Part of a small language model's weights.
Training: a variant of Muon for these matrices, 7711 steps.
Each number is 128 + 32 x the weight over its row's rms, rounded and kept within 0 to 255. Layers, rows and columns count from 0. The size above them is the row's rms in percent of the matrix's.

# layer 12 MLP down (transposed), 768x192, rms 0.0599, rows 253-284, columns 0-47
size [106 107 111 102 101  93  95 104 108  91  96  86 100  95 113 102  97  97  99  98  94 103 111 104 107  99  99  91  95  95 104 109]
[[ 87  85 124 119 159 158  99 124 146 139  85 180 149 139 177 138 121  80 136 118 136 145 128 121 127 152 180 143 143 145 103 141 139 127 175 156 121  79 103 165  65  79 122 128  99 174 104 106]
 [151 106 117  81 119 125 134 152 122 116 155  76  49 156 157 103 127 146 108 185  72 119  98 160 151 145  92 165 119 185 140  92 128 113 150  96 152  96 143  89 124 149  96 135 106 144  99 115]
 [169 142 134 136 141 110  86 121 161 111 168 128 167 139 158 123 182  90 146 123 156 154 161 178  78 124 110 110  55 172 125  77 102 138 123 136 123 130  26 139  85  83 123 126  80  60  84 153]
 [146 175  90 117 201 110 106 148 118 112  83 143 135  81 110 131 165 116 186 114 136 127 127 138 127 140 152 131 149 152 163 166 156 103  76 165 127  61 104 152  93  68 148 125 141 107 114 101]
 [145 132  92 142  82 142 151 164 163 116 109 122 130  60 123 173 168 137 127 142  46 166  96  73 113 118 129 145 169 155 169 173 154 163 101 164 125 196 143 102 132 108 134 119  79 172 155 134]
 [121 158 155 119 135 129 133 120 105 117 162 146 160 137  96  75 183 153 141 118 170  72 132 157 120  83 126 120 207  73  99 162 137 151 116 107 129  94 112 124  81 156 166 105 133 108 155 147]
 [125 108 117 136 169 141 147 101 124 127 101 169 128 116  81 122 123  84 135 137  78 107 165 136 139 111 135 136 116 124  72 140  84 162 145 125 138  88 110 123 107  76 162 172 110  57 101 110]
 [107 150  83 140 173 115 122 135 145  85 150 119 142  99 157 105 146 113 113 156 189 209 115 112  96 109 136 158 166 136 112 123 111  99 144 148 139  39  76 170  48 139 125 127 156 107 135 141]
 [145 151 144 147 119 162 183 103 203 138 134 225 158 125 164 127 140 168 166 110  85 123 122  95 101 187 214 109 170 117  84 121 163 135 140  92  64 128 102 134 117 152  74 188 115 176 119 120]
 [ 98 106 169 156 165 136 145 121 105 163 170 146 130 133 169 127  87 121 141  84 115 112 152  82 140 211 177 154 150 117 126 121 120 152 106 125 114 147  77 172 151  93 130 136 148 161 183 121]
 [154 115 112 131 107  85 107 152 151 119  47 206 101 155 141 108 149 144 188 120 160 106 150 136 116  94 103 107 170  95 157 187 168 226  72 146 158 148  83  90 130  88 129 156 155 104 104 139]
 [131 147 142 104 129 156  88 120 134 136  95 168 136 180 118 148 115 170 152 111 111 164 138 126  97 146 161 126 201 113 119 119 180 148 137 138 145 142 116 173 185  49 123 161 149 170 179 140]
 [157 104 161 105 149 137 148  92 108  66 100 128 140 105 123 118  80 170 132 112 137 106 195  81 183 157 126 170 103 150 120 146 166 141 120 104 156 106 157 182 186  97  98 165 118 139 188 116]
 [104 124 120 155  91 117 156 109 159 100 112 137 103 116  93 168  93  76 100 188 135 105  90  88 150 152 196 158 134 133 151 194 120 139 125 164 151 134  86 155 133  97 142  79 157 154 128 189]
 [210  96 112 138 104 153 127 121 126  85 171 126 111 122 126  58 146 155 164 130 143  88  88 125 112 121 132 101 138 117 131  92 150 127  91 123 151 136 133 122  89 108 130  36 195 117 176 107]
 [157 155 126 117 109  91 124 161  36 145 115  88 163 167 117  99 124  92 128 130 170  81 139 104 163 141 102 121 138 147 157 102 151 143 167 121 125 103 129 118 127  43 149  77 117 108 141  83]
 [148 107 167  86  70 141 129 130 111  70 113 113 162 181 122 129 134 146  99 114  93 202 186  84 128 172 121 112 175 164  99 155 104 136 169 166 152 165 100 142 150 137 145 104 116 109 121 180]
 [154  80 124 178 128  89 158 112 121  93 153 119 105 134  59 159 136  98 143 115 117 197 101  96  91 190  66  90 135  81 114  65 189 152  35 124 156 134 142  58 178 124  99 164 114 127  85 211]
 [ 84  91 155 150  97 159 140 173 191 135 149 181  81 107  98 112  80 169 111 117 131 179 125 138  68  58 123 175 160 129 123 124  97 181 158 127  85  84 160 112  85 161 159 171 158 110 163 133]
 [140 145 106 136 106  73 169  77 129 167 105  73 160  91 151 117 143 149  65 159 135 164  93 161 107 167  79 153 142 172 141  98 127  98 163 123 113 135 170 111 112 136 125 111 143 116 134 148]
 [114 103 118  66  91 118 134 154 150 118 163  96 119 104  76 128  73 149  83 150 154 110 143 107 121  94  77 162 168  87 112  53 126 142 196 112  56  86 153 120 151  94 112 153 152 138 166 118]
 [156 135  99 151 145 161 145 138  76 135 118 128 126  98 157 156 151 113 192 159 143 135 102 138 143 177 137 128 108  77 135 137 149  80 129  96 125 167 105 118 148 107 132  94 213  96 117 191]
 [116 155  91 167 143 155 142 111 100 147 157 162 162 160 153  97 102  93 120 184 161 113 168 103 136 112 134  96  93 151 127 187  85 160 152 133  95 156  87 112 107 133 130 109  41 147 186  90]
 [141  85 162 160 146 126 158 173 165 154 154 125 146  49  97  81 141 184 128 187 113 161 119 118 122 155  45 119 119 190 146 122 133 100  70  76 109 138 151  91 186 162 114 153  96 162 124 153]
 [ 94 146 154 132  57  98 159  93  66  81 154 144 133  77  76 104  98 169 101 154 139 172 127 111 210 105 155 119 117 113 130 113 211 166 140 140 117 149 155 153 131 158 101 106 104  95 146 102]
 [111 109 135 134  93 109 102  79  87 114  77 130 121 136 114  87  75 117 134 145  94 115  84 142  60 111  81  93 117 151  79 151 128 173  73 150 158  48 120  80  88 131 114 115 200 108 109 139]
 [171 149 125 152 152 130 117 116 133 158 169 150  85 141  92 124  95 147 168  89 120 190 143 134 156 117 102 166  69  72 177 147 157  96 115  71  97 152  73 130 117 132 168  79 111 162 125  99]
 [136 113 144  92 123 122  70  87 101 113  88 113  71 135 134 137  45 152 107  80 171 111  99  91 136  67 131 110 151 134 123 187 159 151 111 151 150 117 137 128 202 137  87 143 170  88 139 136]
 [ 80 109 144 118 154 170 150 196 133 121 133 109 118 128 112 190 113 112 144  85 119 124 141 111 183 110 128 137 126  97 129 119 167 196 144  97 143 159 101 114 146 162 147 125 126 165  91 131]
 [116 145  68  92 133  83 107 127 118 143 139  84  77 141 173 151 103 176 164 158 140  83 180 147  89 161 141 139 126 104 117  92 131 111  65 130 149 145 106 172 200 130 136 131  84 116 147 188]
 [122  70  50 161 184 175  81 117 138 139 122 118 129 150 106 128 153  99 137  89 108 170  89  96 104 186 102  97 172 171 110 103  76 104  88 186 143 118 115 128 107 115  84 144 124 129 175 165]
 [144 148 137  92 141 140 156 130  94 136 191 108 130 185  91 164 175 153 138 187  89 151  88 153 140 182 148 106 152 113  85 108 128 177 189 140 118 159 113 135 121 123 157 150 170 143 118 138]]
# layer 12 MLP up, 768x192, rms 0.0599, rows 254-285, columns 0-47
size [110 104 106 106  94 103  91 110  94 101  94 110 102 136 105  98  97  98  99  92  99 101  94 112  98  96 105 106  94 111 106 102]
[[ 77 139  70 106 104 100 102 132 165 109 174 148 125 152 126 136 125 151 102  96 106 120  91 149 134 157  77  91 133 121 146 111 139 121 120  95 157 126 104 130 144 119 129  72 130 128 119 114]
 [122 132 116 126 123 107 117  88 131 165 139 159 129 146 188 174 151 104  88  80 126 170 137 158 142  66 137  58 104 131 103 169 212 130 180 137 149 145 122  96 130 138 159 185 142 131  96 134]
 [146 111 129 117  70 156 158  76 205 157 173 158 111 130  70  81 157 123 168 149  69 128 144 142 113 156  93 153 115  83  97  90 124 119 118 144 120 170 130 137 124 169  70 175 172  86 154 179]
 [123 126 182 119 151  69 116 104 105 101 127 134 106 127 112 184 135  75 143  80 105 109 117 151 147 107 142 144  88 128 205 128 128  85 130 110 126 158 134 111 133 150 156 106 133  89 185 134]
 [145 187 123 177  67 126  85 191  86 158 132 120 121 170 128  99 155 117 117 108  99 151 124 149 164  73 119 152  90 105 161  72 142  78 108 118  68 120 101 118 186 111 139 162 166 140  97 149]
 [133 160 204 135 161 102  84 124  73  67  99 110  91 114 139 147 101 131 171  93 117 112 176 161 114  93  73 105 137 150 111  91 100 148 109 189 142 195 100  96 149  77 122  91 230 135 134 138]
 [116 149 126 173 105 142 178  96 163 100  82 154 150 102 136 171 131 147 133 151 147 169 200 114 120 127  96  72  61 122 144 109 134 161 118 136 116 173 129  85 137 123 167 122  33  80 117 115]
 [147 169 110 202 107 169 152 129 160 124  85 162 182 113 168 183 113 195 100 142 109 134 123 122  64 130 146 141 127 174 105 130 180 126 150 137  79 143 143 100 122 111  91 148 178 146 132 103]
 [102 184 125  82 128 169 115 109  87  44 104 129 134 128 101  99 117 113 120 122 171 156 119 152 188  78  76 115  87 130 129  96 130 109 139 127  91 101 151  80  93 134 174  86 153 145 108  80]
 [176 134 114 111 104 132 143 108 210 221 111 124 116  97 118  68 115 152 136 129 144 123 112 171 164 109 136 109 104 100 174  80 137  87 110 130 107 134  63  93 176 114 132 113  98  64 151  96]
 [144 133 140 156 113 207 152 133 107 111  78 103 248 113 153 176  58 181  99  69 152 129 116 119 120 118 112 182  69 181 133 133  99 120 127  97 137 177 146 105 107 120 145 110 110  75 160 116]
 [ 68 106 112 142 130 106 133  91  60 206 177 119 149 114 115  94  91 171 106  69 130 111 130 140 128  51 136 154 163 249 129 110 143  81 138 142 162 170 106 107 150  97 100 152 139 141 152 105]
 [ 92 117  84 150 153 193 171 135 108 107 140 135 126 133 131 113 118  65  78 135  86 119 160 123  98 133  69 115 120  92  98  74 180 113 131 124 128 154 107  63 171 101  87 157 125  97 138 155]
 [ 57 136 102 113 153 124 139 123  57 157  44 113 121 104 137 161 138 121 143 176 140 149 144 111 114 134  79 156 169  86 152 123 109  83  95  61  91 155 117 192 212 135 146 165 102 143  81 101]
 [ 90 134 135 100  68 106 102 104  96  98  78 125 130 161 111 131 104  87 108 152  92 162 134 228  87  78 165 146 115 124 133 137  87 138 181  95 105 174  99 156  93 162 120 117 148  72 130 159]
 [115 188 162 186 149 108 143  89 118 156 134 170 115 169 124  91 126 102 149 123 134 159  87 176 165 114  72 112 144 132 148 111 129 120 106  50 103  89 119  62 143 104 102 138 134 121 120 140]
 [ 90 174 142  90  87 161 122 128 163 168 136 147 102 158 100 145 157 156 167 186 138 156 158 133 158 139 177 160  84 124 129 125 109 131 150 105 103 168  91 157 125 114 155  39 155 119 159  71]
 [180 167  84 110 114 132 160 140 134 125  96 135 147 146 156 131 157  91 161 104 151 164 164  98 103 117  93  84  83 129 112 152 183  32 106  78 210  92 132 146 199 129 114 112  99  91  17 137]
 [180 125  87 169 119 128  79 153 153 135 147 154 156 160 114 163  95 161 172 139 150 146 126  81 154 171  66  94 155 118 122 183 164 144  69 143 119 152 149  97 122 123 147 125 129 120 116 150]
 [153 110 136 145 124 162 102 131  87 123 178 128 147 134 167 127 108 110 155 183 156 157 137 161 117 105 113 142  62  85 100 117 153 112 168 100 147 123 146 111  83 199 152 109 127 130 138 153]
 [119 160 108 101  80 126 136 147 180 105 182 132 150 170  58  77 140 110  93  61  88  96 159 168 181 130  96 155 120  82 111 118 169  70 131 174 112 128 173 157 147 147 116  99 135 128  90 106]
 [ 54 164 148 109  87 166 134 147 119  77 188 152 138 131 129 138 151  95 100  93  94 145 150 103  85 128 176 140 115 156 144 144 166 142 131 163 126 173 121 178  54 129  78 159 145  54  48 148]
 [123 156  60 133 139 192 144  57  78 120  87 143  76 137 148 143 155  39 119 151 105 110 111 156 113  94 140 173 128  92 114 145 206 151 160 160  93  64 124 144 108  96 120 159 142  93 118  93]
 [109 125 100  49 103 105 147 123 115 210 127 169  85 106 138  85 178 146 124  94 126  96  76 155 126 129 108  72  74  73  80 113 147  66  85 124 158 110 102 124  99 137 195 138 139 144 147 129]
 [122  67 127 125  80 100 118 159 141  94 167 178 152 104 177 118 138 132 115 142 137 117 110 195 131 100 106 139 131 114 168 105 154 151 138  88 137 119 170 140 185  87 109 101  34 169 109  92]
 [ 94 124 150 120 162 166 129 135 128 180 129 102 182 129 175  98 127  96 181 166 103  78 197 196 120 121 179 102  64 120 129 117 174 136  85  67 139 220 117 136 139 110 107 105 141  96 128 168]
 [112 134 101  93 166 158 154  88  61  75 100 141 175 158 200  91 154 170 152 163 106 112 159 157 104 147 122 177  93 109 150 139 118  66 136  90  72 146 140 127 112 157 187 160 138 143 103  82]
 [144 128 103 117  80 138 169 143 130 137 144 105  69 194 149 170  84 111 111 167 121 127 119 164 158  81  90 142 182 159 147 128 105 106 124 123 141 139 110  96 161 139 133 198 101 125 109 110]
 [118  84 109 107 150 124 153 155  64 119  69 106 181 197 130 109 113 135 135 102  96 149 111 103 150 125  92 143  99 124 157 157 113 115 178 170 155 113 142  70 160 109  80  83 101 142 109 120]
 [126 150 158 149 118 142 149 117 125 107 108 123  96 184 157 179 103 175 159 104  83 127 112 119  69 125 119 180  71 120 111 130 111 116 114  89 191 165 192 194 129  96 167 142 123 124  99  95]
 [160 149 106  76  59  91 127 160 165 100 129  86  70 176 112 104 121 120  97 108 204  64 177 139 139 138 130 191 118 119 118 156 107  61 171  89  82 103 161  51 226 142 104  96 106 142 132 112]
 [ 91 156  93  75 166 122  79  85 155 204 118  84 144 103 147 131  90 124  81 210 108 109 194 134 100 143 156 105 180 107 131 183 148 138 135 111 141 123 106 135 130 129 149  98 106  77 112 110]]